Each number is 500 + 40 x the weight over its row's rms, rounded and kept within 0 to 999. Layers, rows and columns count from 0. Numbers have three digits each. The size before them is the row's rms in percent of the matrix's.

# q: layer 12 attention query, 64x64, rms 0.171, rows 0-63, columns 0-31
# k: layer 12 attention key, 32x64, rms 0.199, rows 0-31, columns 0-31
# v: layer 12 attention value, 32x64, rms 0.298, rows 0-31, columns 0-31
# o: layer 12 attention output (transposed), 64x64, rms 0.681, rows 0-63, columns 0-31
# up: layer 12 MLP up, 256x64, rms 0.336, rows 0-83, columns 0-31
# down: layer 12 MLP down (transposed), 256x64, rms 0.11, rows 0-83, columns 0-31
q0 060:460503493484578502481519384516495524461485476520526525538486476545581537531458490518427477472471
q32 130:480484461439528493568493455537462477441469527439456526482509476513454507498439568479506521518446
k0 106:483514471546573458524489450491437480477528464537494538527539443544555477488440507518436521497548
q1 061:508441574502501506476582453516471572477614510498489561549506487470535463470518459564471451580530
q33 125:512455635477533523515380460489535549562437488487488478492488476484472496492442526537515524533462
k1 099:544526527480510491476509540593526450573429506516494533575456518515474424451524480483497602526512
q2 076:586498458508442489494414560566434475460484524582462524530480538529454513450468501467547493492504
q34 133:455520427478471503508480483563511461539541555504412448503482409537448525492509466547557472511510
k2 107:533537535497503502529480502499529507524505551456449449559483486580433562501442421573593514534520
q3 068:456523522510545484484464534516533460555484444468539568525521522515534455521497599526487474512486
q35 129:514498484444510493527487549523490493553530479497458480418415534477533516518508548509529506503557
k3 101:539524576512525537521450532446479484567520475499503542471548492497497480481608509568508549563502
q4 089:485485529524510469573531520478487507495518557441463435451514512545488425483520472492573563547525
q36 094:480427457482493453562436508513451571452440539470468493443529445448450532506569458539447488484517
k4 085:513495496561483465587452439542482428481464457474492484459519528476493439483521491566526436486501
q5 068:525504531536492508487503525552436503464422537496461416527488529509561497476527446534517503490433
q37 114:468544516529486560519541460519492440519476542488482518505445459498550456517344447498522551531499
k5 100:498509519492470537532577461493419500454451600545449508501454425517515500437500502514477544558490
q6 085:456481462502563506498580425548501444575457494499574518473441496543535490563473469535472458529518
q38 112:443489532476542469491558506495542522478466520477543478557479470454511610501511485476510438518478
k6 090:527415482493492474480441460497473502458499507469523470516507557468449563471503543516508509500487
q7 060:451484554457550458451502467524513559432555488443545436545535469498523536471493459499515478460454
q39 127:481496483522458438459523535552537563419490499448546451443517454498563478483565510474488554528494
k7 103:476575486479454489518538507521473517419568502456562441507513528493480555473478542467511466518479
q8 080:457448598507495490557567521518512517444601488515548506488535440494473460520484509549472445509525
q40 121:520553575514527483500561524490489463533578520457547529579479521547563500520457429531449485511493
k8 096:514472516458435507531560523540436492462585465528512484512507494560427499545532509513423522505477
q9 079:538558450521550470535485455518468544500498530482479592513452525598563479467472500455455457528492
q41 119:470554549536534525504520501453484456490506478449596512453490529507495606503511420499574534530542
k9 099:460433513498513463487503472485457509445507572391452498448486473493475497516568555428523584555471
q10 072:464510509483572501472533433493540587538518490428478395474470536487515472476474472527533558573485
q42 113:499409529473521569475510520576505463537582437513477414495510571534534489424491484590477485521502
k10 099:477477487502584615455519457533531593510464493491489472485506493489488541456483455623480554517525
q11 067:463474455461563535446527489459494514566574520531495528484514441507492471519450513502494524577491
q43 134:555497524481470494481547510542476452491544472487507536482623448488440531564502435460608478572478
k11 108:563427450453476528491501576486543455471536524441405605493504459505500464478450496459518492449555
q12 053:489511526427531526451576513492463562474554437546513465567504471473540596536539471536510483468522
q44 129:533518511474503478535465521559459575474483564472514535544514529493458521509453456477449520523501
k12 105:573470542486518461551537475534535485449586484577499515509484504468522508532492436514559549525549
q13 082:459425506482465530547512476516447428497509426448516418462533452527425567563528513498487574499473
q45 119:513511481528505500532526531482475530491523459460472507397469548590446493557522458524471505535535
k13 092:497496569534601509503489531532448524455512489408487462506487494551516520503555413482538470453458
q14 061:515515470465486544502505472503443470573532512610516496434544486535467517469510544496556560536549
q46 125:528543504529446496478451474447501472490519504539465445521428537493441484510446524511463536481486
k14 103:501574524443503476426423452516461442466554559595538465504466517455584554493481487471531563464495
q15 073:450453583566392451497464528539477484473546478443492452466523518434463473484518483476514564508502
q47 123:482510506534476564527493483448460477483530512502521573514469497509422507434595472478561512455469
k15 099:475559520506503445501536486467434476559536511445432514425481485455521449466478534507537540539538
q16 073:487515518443507469497438433460593542490570531441499453574522517447514504556534436513472493509458
q48 108:439542537432426530480438553476464473530532562484479488471530446452444511508495526486475465470610
k16 089:519492497475452493492399434482534536502479560492508567542485529520438493533538542462508499519523
q17 074:556525467527490478526462491512477452509482536438482463492477546532553505555547456402426537466511
q49 109:520430557554502481600430451471465487425535438490441463547468501492500516477492448520473521516525
k17 089:512474519539438490564445543554454514478537472515501479496475525487497491498454449502485602452514
q18 064:462435562536407487552537557547393493491514459543469533504536496480519497467497536587550434564510
q50 137:464448435549488542469461536450470426397426463491490499460516510528577508471509529499508492503515
k18 109:519447441538473550619468542459522507497454524516534442448496481501577543496496499440494498546499
q19 068:445464504537446477480440554528500507476505514376518484539535542492516485488583469485480500455471
q51 130:534428559441507544500492541511481472545500555556549538470495477538523530591514474508520497611476
k19 103:493482494423494545491531496490478447540599487511486457549518425508516477468600465472510507547526
q20 052:534469527473615476437551498493538600487538536485536497566489482478517501477511463529532459463464
q52 130:503458473492530392495494536487500455548514497466414551467499553502490576481493434494528461529436
k20 114:543420529503569514500507506494496489542594551488518488468485511518460490509538523540538521426421
q21 052:463494575571482452490477523510506469502455509417459488483522527516511445433514490464498526511499
q53 123:564539496554509576492459468545506479489528486426568506514516475473472520459434540434499488418517
k21 107:498538436433563477478458468511542455476502424534562504470488511597426513460491477447473528508547
q22 073:468532510499522493501577495479457522528547511477526459457500491524499477543529459488543513530558
q54 118:510486470519518503470471372474536448498482468485510517457473514442526464577540517513526537466537
k22 102:535578433511448513541436508481504550505517486471447479521516568478474542542559514467510528527509
q23 082:481526444405529534480467532403487516475533432543454471499522474517497577569510570510448603486443
q55 111:478529537471497525457499481502448499460513560515544533444537558505566465463483523513545454508450
k23 092:552496478463546534476521481525436476537500479514517443537541576557428511476478581425550493549529
q24 082:560501491504487480487458451481492516550536512539459540536519455495481517562489555503451530531500
q56 116:514468435496493495503484424555504518557480441510522540528479442452556507466502520505508547443507
k24 093:542607480528505484574521459515568502464552475479469428512528461480537488466553570465481511497535
q25 075:564459455457565516458563469496512537506401458609498522482502475500546534478487521560517470523529
q57 124:547428522505481544485526489508440506499487514505532513506506435525501415455505471454445544493526
k25 102:477485497454410520477543468508474560555490359496474496468508517538502469503505493497514492545500
q26 063:459486467481497555573467512524524464480497473426516450537450439590467504519484493482537504486429
q58 127:525466456499423491432478495499492472513455437454535498609563509499504470421484508515538505509486
k26 099:547470427486431510473492571519542525480454470490501474573521444484507508531481550543511569499521
q27 066:504457546513515482504457463583583520458472467486478501498526559476512533472486444486529425411481
q59 122:617530442568587476503493450476463511451467442567461490487520491508475413493522503536531473437477
k27 104:584543493560551509482460519488542506467450458564427471441524500481489504500460479447525440449533
q28 061:456562557497478445401465447478487570489507445520455587521503559450565449492460493542432403501523
q60 129:519546487473459478453530485454454544444539508489474477471528570462447373540479465549471496544492
k28 098:462553532494477511525502497520528478431554463446495460457518516505472451505432477509480494437498
q29 065:519473473537519479534560491580498471465450475499517618528460533521527505502484495458528484468530
q61 128:472482538491447580504404518563541471464566436513489506500471488476482473455571534488451473461479
k29 104:505538524517525528536481451545580559460553549445494529554467509542534499467495552502484442538534
q30 073:559487539585451504511524542541534509524477564508447548438487481528426400468473488451606512535534
q62 123:461537458444532515461438548454462565432553519592460493459556534465564463454439468421498509556498
k30 101:535491512556507546465510457480569597462569479573480488513543482523444451483467520424534498508454
q31 084:573479512489405516568486475499533456495527521475481517482532423470427510424477540481495559524548
q63 124:610481552474495528489548480521463464448489498445492522440452466491491531502466548492459460483512
k31 097:542467493450502580511429465476414495475550462458544588519476480426472560453473492546457516522491
v0 093:459494523484528497567508515464475519493533492514381480564529467468489521516472508440491490508488
o0 040:461493478455528526409627486514528472551471486489527554519477500456503440483474565545454492527509
o32 122:500537500496559504520483504539486555484484590564483498465503457505518488538425514555590563493460
v1 102:466558589524500539494454518523571459480486471496547500592455414494518454449503493462489479483434
o1 032:517510544510542461483424483495499475573478552430452497511529560513490517531592476475576448513507
o33 136:512496512460493556554509506506431444496562555432469452516542531463511445474563460538540550526518
v2 102:430539465530502464488529459450517524474478460528456553517556473489426579436533481532475512541468
o2 034:505551439436514540483399482476493454582480474516501495505516507530514533503599503459501552600546
o34 138:580508527531479495572519443493519479547505463489462510515426442536588562473463412487493455551530
v3 112:531503503523488535476553459474494507508479575495494478536528498457490527541541512467479523449477
o3 046:468475521515460511585470482487500507543488534448462549530470474407617473503555516563478520538526
o35 154:535568424566552554436373528493524488516456506530494490533508497493521476484439460491526480468510
v4 103:560517505538478479486549435453478505519490566517561437523554443554454460597479457518494494546520
o4 044:548527561534536509585462475514457510505503495505520496480479560498502516479508520583497549546523
o36 135:470499539458466569541481555524531510502581451467515423491511496472512532505474518438460472519495
v5 099:501539448496512531519493529455483419543506520487532474540523501498469533525435453556542553537482
o5 045:475459487572467536535498525471471531547419438494532450476520544460515540505542473498506437499414
o37 143:443529458507525529440499364469524489515444505487472485448510517500486446458435568451515489533534
v6 101:505489483540520560488547537485515481471569461506534538494514492560548542447456466456506467517457
o6 049:515531528529458468563449466520516491567491517556511415530479577407561497529594550531529507519506
o38 133:480505536466471428443463482539467441576526478431491549486454534504482511489554544513439504501433
v7 099:412460535459553555501426511530500476453482466490510446501517412453513492597499506498444481555504
o7 045:539472507489548488538499508493461441483497498470496524438460510400556444461485490554508555491493
o39 133:532520499499472585530489475454511498484483438513505555496521457447432526475558539572490516528548
v8 108:465462531451514541492537476399495530460535469482548493568518525540554444525543505507561513501578
o8 037:557545493452596486460443470577543451451591528525495482540481485525428550507478454504519578440517
o40 149:461471503519500467397541461492510562486523433547429497452523487449527511552489508540437520525523
v9 094:512484535419612510643564497445531510502445481494504498529488520484458468488507509469536513505532
o9 051:501472489553491552533509554498578560552410458530484416525530518504522526515578475525486439532489
o41 119:442520521491453466516462507465499516488558504548468486526487409439546488427487468517509577532517
v10 095:469516430493535505543502515586564493487549570505459563551542490500554454547516530534485480512421
o10 050:520482505531451484551432519469500513523512495503523466451498532507500574555627462402522471472445
o42 129:499490525456561441509498522476542411587518524518506522450464551510442453532516514523543515546572
v11 092:481447480518526503471456459532423470478487493491540570538516399466468511498497501489477471480506
o11 063:525521492534613479434470483513550546467513544534491425527534569597438540541485475431550484450491
o43 122:519500521607520521530420464510558546516480520413512510512470486394501565524515544486555564452459
v12 100:592459502493501420445563427511550448487521442470452483530444480462560473498493523504527478490445
o12 035:530488562442504492441435507549496488492539541408485517529456552548436474504490480531556546505524
o44 136:504455556551498481507521568485512507526536511417455480403536539509494494467555527531538510493528
v13 101:517492498454469513466469470446478475548521464518426514549398507555523542521509489548474460437535
o13 039:503460426523471532551514550450506487547433485529514475513552539445582505484549519446526466559487
o45 136:505449531509498521476486553476504524423464497496490535470442455467399518486512434468499536516523
v14 095:468511497480458528537565574512518526489541476557521543544462559472455502472554456456502511530455
o14 052:523501488502558497502398489477472446545523573474464568529487494540503502486480538489510569510562
o46 132:524565508431478450484457527525461421432540563521509492521508474452486528512546550425517548512522
v15 100:536470527445469522531463463422547451440461479440481430500482503573488486565451546475469525530473
o15 056:433519457519480465457454521438497505614471529480486518505555480532525486511544548448527467516497
o47 131:467515422521500636494542449556464531488577424550478505496457479471464502501497447461494522450517
v16 098:500558509503534501571534435504490474479423505513575550528526475526484538532538525532512507378500
o16 046:453494553469528572422527501504543540520522520478501517517503497472511448443496550543511475517464
o48 122:502472434569451490557509519493555551566581512447550507497484487458519396516506449456468498592511
v17 102:532540536458487528504536526460505496454487552493487569474541561508557506469518422478425533450562
o17 036:552536484525465487538438504513475415462440535522442492573483528468497510510458515558487498508528
o49 136:476484504518497522480494433513411534516504507423562455497455513586449497460513481498487532557444
v18 095:560491498440490493505518545547475525570538529427520424459565504498506471418420609539471493477502
o18 052:536522500529526473557411499442480465509484586459454529499473555445548504516534541453571506547538
o50 127:455493479523528406509446481474501527428447503511486435503539574518477527540440456498477454407494
v19 099:572487444535473445520474463486492524535529548469530436498485464521528462411524379509415483503499
o19 052:449478463481610555392560466505544525536525512505499523493518444496513482456468548516470455485509
o51 136:416519539492535401497485487561447467578480416451518477487535544510446518481507477528472472500517
v20 107:473525515565496495467552572522508496491500518421454452513525446532466565531542499482465520462559
o20 030:556518451465434535481522500546490515531477406519463483555506543539463448514488462469505527523545
o52 146:520513510483546489530495505515498507494551543516512457557515530510464537448472532488473533539507
v21 093:556510549504426532537463534536474489536519479521498537482601449579464501528515515519528450495488
o21 056:503585461476466460489426467509463488495512525452511470543491508435502559501482550556487571497538
o53 122:494413441497537484497479464515579516493499519450431493538500499541436494481441500488504586550518
v22 105:538559490367499465481528548478501532508486465516509471488568478468583536524512531566504466514472
o22 043:514496467534532511431519497500479513532515479552491474497510494572455469494437521495488486404461
o54 144:445511519492498548434448474471468486548548551529535541512456474520445472452511485501475477476456
v23 098:499589532476475505503506494466495518595499426465472507518476514446473519457491480463385523491423
o23 045:606451525495534560490536545533525514435526442589451483508539510555443465504454424523528452455500
o55 124:520486388505474479463469472521513369538522532487555501490557437536491533461484506509493504476563
v24 096:513529566461508557469526458571494497465481549485428513459519495485470481534512435464458411531540
o24 052:465462437562486537502514540434561544606404463539494448521549486499572487529561502487467453510480
o56 129:560462446475452533486561485493512516478498486502458449536523478505506553547560585563513562553471
v25 105:524481499528490462529515509395515517499543551467563541483498464510492484492471449462498528531425
o25 041:442574473466430483489510507506565490541436568514547528584481510489549515540484562516448470478519
o57 139:507523540560403532527511505546507529528471497499453450450524506439495402509527520529535490474493
v26 097:494530550548498544484520498499515452451498428472492517508563571440509464590469477571518567536448
o26 038:457524477500543435476560480483573519503546479550484496508526477512530487523498440444518407471518
o58 131:496496589544507503510474512569511485474445586478493484489490426566475477455486539550451465550562
v27 105:573495456501535558497530510482548449477469545438523525561453564461480498494493523512437436542453
o27 046:519586577502512524444502512547524537402539492480485519485512476528438454474440466511514548485525
o59 139:508548505523450461564483459509458460472512471539411438498438503507447458478488421503518574445508
v28 095:552491492535519529572513541502449544568521509533537509476494502465519564555439543469475514516587
o28 058:490542515525598489445458483446466493536578554430421545469521513566448462499506551439543476476493
o60 125:480531489460504543504483534414569502474467421533492490486499514577508457452457530574501415536472
v29 104:474524530450480479526438538516532516502525557450452536460529502478477479470547500491501513500473
o29 046:503484482516481478516509527518548554374499493522529402459507510524455519561478445455532488412448
o61 134:552547456529516469488490486471454503411528509474472473520432532463477494531517561479457447557500
v30 102:511493550475546479469442571488510608447462533500490518503521492590513480490489512517468560510477
o30 038:561481429463522551436493544464555515527523521494523475485524518511448537463516563416511497487490
o62 132:558509482453476473569478423463420512548464514478577477459537521416500529481504507471530514488483
v31 100:498546558525479560507551500557511517564508490447523571491475449494483540526440569457580545441494
o31 054:455421516516498521463617531497512545517470464532517485457546506434532457468454504509477485501448
o63 137:530433491513463501568391520466579469437546501490524451534464617522517527519534512470500554457505
up0 109:514485470524561485480531502514564391523517514549484427425539445456525586491545474544463510501426
down0 105:486524546437552452500537398431571474490500487480507532460511410515500463525558497471571522530448
up1 101:479537526471555478525604470484525522503472524519458517472475512495460515429490459527476488544551
down1 110:538518421574523425484440610414483524539488510531478526485518510498537534568479501487534489422466
up2 110:497508483488501562444551453479529375432530526518433495469517576562590494500494411494544512533466
down2 113:481599501493467509550561489525501443482528502506538521465501540484506520465443469534464526508517
up3 106:523542548481429434511534489514549534483473542490501554555519524585478515528548463465567505448489
down3 104:494537535527506488546459485497445404459506491513458533521516456541509469457538410450491557547408
up4 105:469530438458545479498509523490565550487502464543521573437516549496553497447469505563580530566449
down4 100:461521586494445499584477470531505442487550519430491455519478515484505533505628514499469496509537
up5 101:458522490481481473541485448531514524491494516500547532504469459431537451406526501551456501468565
down5 108:549456529510549556491516523504510544525535476530465396448572578512475508456536446488599434573440
up6 111:524496558434487579552417497441504562581511474488455482487491544491482495459479505459475496521490
down6 115:449512449427456431560476459521465524422542491499499557547482460467509482556477572480508565477460
up7 095:456539491501460473576581468511476560523494503451477548545542425471524488523404509529461428503479
down7 105:548522544453560540424413506491505485508531476469487521506455507530466536471577485473570564467521
up8 098:483482531479539508477475482494528588560491481441522519472512420495524496575476503459471429460554
down8 095:517566499457494426527490507517440434517520484517501465565509507463545438496471458531512560497541
up9 107:551496538471474537482559552522533502500478563506547567433398531518509497548396500470474463526546
down9 104:484505538466512539509466505510421531501555592513532423477438586507454481489503519455512453444404
up10 093:447478451464538450513494449519446469557539539538487550451438477521575466494495557535537472499514
down10 105:555473431535443571521487569525568563527478479506505434561514497486525566498531504505519503484518
up11 096:476425548535525502461482458572508478453570465543475475544472527524561419552516515515564540450503
down11 089:466459464526401444507588512481447524512453467533490504507560511507516480465486499489460422521550
up12 109:453573483509535558471552543429472505510560568513528439560508483526522526512537485528471506451536
down12 102:493465472493462447537511459459516475513526462486497476524477487558527494485462431515383434506531
up13 110:506505493524484452538541455495574437481497488490487438476461538504500455493541476469537487458482
down13 106:504503551489530522547447437467478447439499529481465593497434522482548494489455472499431522509473
up14 106:586510491457545519455529523429495515515438528458510523525482505499494492548460459577473617465467
down14 098:438526523461537509508510541503467499483536482463445490538548576513465420543498512505504421429501
up15 106:525515496505506471459551571529534444481486514401451460495555507453471483484512465466531534532483
down15 091:476493420484567500554465458441461480462531468542587486566513422517512452484459494466472518493545
up16 112:443482509492472477500492506502552478501497408517451441512499533542476504520440520495542482607446
down16 101:500492467493528464492494523520525484466528556527433571555493485507518455475465585450511523540434
up17 097:523537484497556452562423465468540493521463487496558470501480498477394507498516525520529531527519
down17 103:498456508492502523480593499543472516570514484561524474497467546438514498510536486535518465502466
up18 104:504525431499462435486518460512513568564478495515486448539548537503490525471518432595598523497463
down18 095:501528521483448486470501466515511498463447441428521487417484487445510515562526429536526536427498
up19 099:461529463526416464481488491532465518545495532422471492519510468482494518490519468415496506482547
down19 095:500441482484548508497474559557580487487503493509524491539504474579469539527495451583463499437441
up20 097:450525513513475448544476526527451554467479428538506509480468520467460466522510523502578577542483
down20 097:539474498571538490543439434471501508546509557423492573522521543528481518498465443540528408482549
up21 096:466505557372527441553458506464479543502510481499593462440541484445492465503475517515485476512500
down21 096:486504486443522481460466501451505491532415557479416470504472530562513425488493521494494531490541
up22 095:425485494488471502431579552545546446503438519519482455438543471493498465503508473435563509549511
down22 105:537491451480412538482466514468507479480506502503484486493504509424537484538552516522511463444481
up23 086:505589416504498546507502479546496453550527528581491532487512497487470496557455516452518477570444
down23 080:444489431460466527499578508524487527520548435519579484413524448476531529552537494532508498534495
up24 100:554573489443568432541437481458515478537455514504534449521486478475487459512468436494407518509481
down24 090:498459494552462519519502517492517613532472492512510519469511551424459479459537540540482464541452
up25 113:493443508505450466445439484601534559473495519513494509460515534581510560492543458511489550484481
down25 095:513592514524527477505467495499497474459458519478506557455440495504549461430491531480463485513562
up26 106:483444550453525559491515541512481459520500521491526564432464477434512565510520431474447523530544
down26 100:586462522548538514514540503472553478486452507537504486527568440476485492519567500567499550558515
up27 092:512507493514513526554485536559528527473495552492527517492446514502481486555422522537409506501488
down27 095:496540475464459470501508494483542510584492440497519468465542410473459488537628472549457477553515
up28 091:471524482422494518561519459490534455491529521509495522525536459575494449560472447439518487512441
down28 097:506484487512489482477441510486518438445586480473459529514491526467420491535514511508571479507444
up29 103:559503572532464553441482456489483384442505481519442512442555518565543567538496470484482526520478
down29 100:514468510484423548569563555499518499575474511511547520518522530572534476464517521542475513489450
up30 100:488490497443489502470516492468487480473504521483472514470513499514554476503409458520532536460534
down30 107:465489532554559515515504474500515537534492495428505428552502544591474518589496448462550494540460
up31 091:520516472484511480510515444488471479556469503509498530529392523509501440513457472533520474478451
down31 087:491482476386450581500521486502535539424479558511493462505513568513458551529567524493418515571486
up32 095:567425527538558517508488506469423511509559445517507510478489489493500536578514502486537514537608
down32 098:413520507489434455456541510525593540526437474455538471550519523507432498515542467447485483510562
up33 089:484469518481511459488487456478527546633506501491505497609522475554489506531479519522471474547485
down33 090:445453450502525505569471497484502471462579512479512431446482452457537559493485522518535442467567
up34 099:500506553478512500551477443491497509576508534560472499521497600498464508570461499467484491545569
down34 100:486450546490498502404536574480519442486465543471509484446535543508420462480446512499496480452472
up35 093:521479454540511514493492467520592524576484571456375513524477526488461505581455459506430528492498
down35 094:484464518613498524552462474510459525564499486539498532503552524424546462472556483476498560524472
up36 099:451508526475538508506472391529554524544518605508517484513501523440476501514532448480515473425492
down36 096:510537578508435502550510478531468527498481513529462506536513472535520437538542506468481478548484
up37 098:490499512493597491469493473482461491409540537458508504520458571571439510518510510399505517474482
down37 116:514492454511481577540532510469501515539484437537468534530521412467592495486523492575438473502513
up38 098:478528487528556474450532513534463473437481444492537488459524502584466476488483510483510578493605
down38 108:473497482509380491576459476465489504519525543465529429498480496460535539520516485520475465448441
up39 097:528469616536487560510505429484476524527501485455574559449493477453482527428461459459514509566505
down39 089:457468534469533462463470513466545480529512490570501477503536544497578501567532531436480457389493
up40 112:494599448500518460467531522471535534530511520440484484566513478545467512511538459533563513467441
down40 102:495458529474480509532553586556487482438520506555466498501526471474506545485471454461487518471609
up41 090:516505547522497502519469480540473541547515514478508497472530461481523510583469488529541441455492
down41 098:512510451417398477533510513575550480482483524561535529540454491523535446478506486462437569486545
up42 112:496475473551552498502577491467500515537498464518560472478493484523550531510456479481524524514531
down42 104:488522381569547508469513461493488502565485500533579499568490456458470535507502553433485491414479
up43 105:483554430505495468533513510528495520535544496546454483453496437532521503519557546539597495567502
down43 095:434501473478515523491509469464421469545513523447506508444461488539525541473510513439516474454416
up44 089:451492422465411425472478495465529524523524463484505473509491524472441514558459503461495475493448
down44 091:515489516482493498486617472537484499468562485565558506503467520532472459453469502506393569461463
up45 090:484497499477527549523484488542519483610601482443511501495487505491522437553533424486514411451532
down45 096:461604445486481485534562464490508478467491559514552489490549508512520532501435505465396482593510
up46 108:576508456530491518527484459492549472485558492506491525416525451599508518531510507517530522527436
down46 102:540546514473457547475505489554534447491490483500555495503556449482516487562484452472553609566451
up47 098:555535548477470508494528487401534508477529489491536486445468534509467501476486398558427502485449
down47 086:507518495510484504550555513523432535564491523474507497552601438531489464456538468533474527492470
up48 102:535511505519484505524452449422508521565566495505513478489515525477490500584465453494467464542438
down48 103:515487495467506476546605555507515424464447489495452571539471411531534460509452510502460547491503
up49 093:522502507542543405524495510489397529592547518561500491458518448562526546501451498554487446478450
down49 087:507477570485431526477476594542475496538462480507527483445534482404479514476459503478480470501516
up50 093:524537492518606516491510450512463562541479496536478471483494498639502553463469472512545485504540
down50 106:478461452534395440561430571499476463440482505511495545489498499462521478528444521509496531511539
up51 098:542456468481570485533521463479518552566563502529503537485561477550522450529454512538490473538497
down51 102:470615513509529508428492464494479473482517520467535514513499506468478515477477490566484534519478
up52 106:520523497572499426555495535452475537560589450461525463504487526532467599481439533562584481466540
down52 117:449468541547414477536561534529497478506422540525466535437410459446558434510520480437472533493465
up53 103:456506474440546521484555455514557469513506488442488491530432514559515434508587423441541524479510
down53 087:494543485511442461473558439527502474413457549452512531527519549486503563557511524475452475475576
up54 095:526481517518517541502479495563535422533598541477501507523564524499503535453462488574507444490412
down54 112:585496475532525533495432479534478483523530479509545390467524526499450549520438474568508517495514
up55 090:469459482525496479506474432522472447553509453546493419494527527531483552512519420444446540542459
down55 094:486516517522493460471508543494503480491505501509543470493568560502469488581465502486505475387463
up56 108:494536529493459455529496518475500524566500480523525543491514509564535570544461488474551476479399
down56 120:493610485535473514465546445493474513498563464470446556584588447532491491456434554538488498531539
up57 098:509526571508498512472539469500621502538550513452561521465515505568511484529513523501556561467497
down57 105:527547465535497562473513523453429494525428475555468455444553505475511501425453476506508501529538
up58 104:443491444497574532527507420510542537570556527515468563450553531488491499482518533490448444479556
down58 101:485403508455465489582501576505477450484458581478501498520447542562530534541510466497451499457454
up59 088:500473438522517491491475479539564421574478484558515460506454514412465535482563461532520494505548
down59 079:437516509466572516456481451503522451466519562460461567473490455468511565457524541547528495548474
up60 101:445532575511461531498507491400525482495496591549500526475474508464514498459499514451535485413469
down60 096:529460483448600549458483519549624527478491445521502483506500506483418501467443479510497491488559
up61 093:440462496528525413487533456510436438435582438513499435529541468483497477537551495503533519548468
down61 099:507491472528495574455514564562567514481407470531461434500471526512451429446520533446521506475508
up62 098:488505482490496498451566512451553494465455579492505508453496429492486567489455569577504476556569
down62 101:515480509549533422506542470465551491486568534564553551428513466516463488514487445496457462515471
up63 109:498526565471576524509434571563507518450510488478574557421462538485515469508460486524534524539547
down63 120:450518440521410486546482504497477524442472525502464492539543493596505540513518513409527463519483
up64 110:509547520548518529502483505506565475501519542562519528427534472492502470535530468503486531533476
down64 098:506550533497423490468477488510538455473524536530448499423484524450495476582506563474505525447491
up65 086:541561499493488573511469524482585480507537590492484530423535471480537580490511491511459512547431
down65 080:465567468523564489510530485460510518484465468516515570572563548477498546526444553507511544486514
up66 098:396441537508498483456481443474437594518524515564414454532483485509526545586480534486471524534498
down66 103:583563514538542545402451480490556493426501508451471459473475490491490469514479451516566531485496
up67 101:525495524549515529469481525482505474496517547432496495452436553457469536502433499576539443489520
down67 100:534478489476539494432421537563483508533528484534480492481464485534470538536529462520498600450477
up68 104:609497482529464562568545458484503468524534543493478469419459525475530552539439539507432446526568
down68 097:497507535526531457426607423561504525557565516529465485527514543549427481519513495534544522481494
up69 093:472472490495495515587510474439530494533497516526514456509569481521489486494526520550450548507422
down69 094:604468468448522452455537502477512533534535471514453472475519520512470501515550455462561569461582
up70 081:429489540472515496457482556525551536525512479486459484452521535498478545483549475474492474517508
down70 082:516514401496517494490406452416506473562454481521415524407474493406486525500465473509544528535579
up71 099:480543527461519480593507514525501532532449485493527500450536526519533518589536531461569501553525
down71 098:543471493535550639474454513539493538525524452565526514531520476545464429492471522490504537500467
up72 102:521459489477514487444562485478539481448454515524417527472464559502527524518527422480430511554510
down72 113:530472485505430488575570510481496536540455457492501505499446474416544525445470533594433575530502
up73 104:452543470496457457485532513476506568463486426452536516453521456556500522524416529528535435448537
down73 110:507467521520515455528411508503438494583554526531507483515524453531573471519581517474497603510520
up74 105:418476520506477495512431433550537482518531514618443522425546515527567500529530511496545504574480
down74 095:524537449483537482504502531533582505514504531529476494529584490482539527473486500459537481434519
up75 105:482425457553493383529513432522514530508516529486540492528492505478543488492458510533504464432512
down75 101:505563474460561520479523449493491549516483485519521497570515500593366495504516507475497473524478
up76 105:475548490502473429540482494465497501512507587587502538486474493548550471450458447562503491514463
down76 115:543487418463453530469475468495538544521544455450470434568547545479418540507469532541541471513500
up77 105:439520572514475544523514557523514404477425482479485557451507558448540484482480434493464578564500
down77 101:561472502468468477461466565506482466519484490564505441495435481524417482511412510457545501426510
up78 102:533495535511567507556514497483505518506541525486467530418469437574490503532453571438471522501470
down78 100:466504498452484435514456471538518478453443476595546466587488561515504501541460451556468445487500
up79 100:529426554477489443515469477465526521524466565438505417485568500552504499473514496458529522444564
down79 082:539494504553494544561435449434530559510450485512517492456523547473503493484453551512454471498527
up80 100:472459503559478527573527513455497471540509469533533395532565509448500496557532539551509543436543
down80 096:526530528493462537467543525512515531452576613477457573532500466542494512476500491471493507563542
up81 082:502532466476491460506488496494509467518440535457409492513460520460441508505565511509534461531533
down81 088:523517520523493549543513512489487545529474482503517494502545537546510432506445449574447526431460
up82 105:507563536498431490494584477505462485539573457491508456507467442486469492548457448438508492460504
down82 103:528486476591542466503440450514519515560491567507462415552478472515481500537522572469544450486556
up83 096:482523520468534511483550507428538469544505511490479550447495484511592510498465431465410599416461
down83 102:553520524500499555574570491509498502451492563542572528522495474487515500524483527478494497421424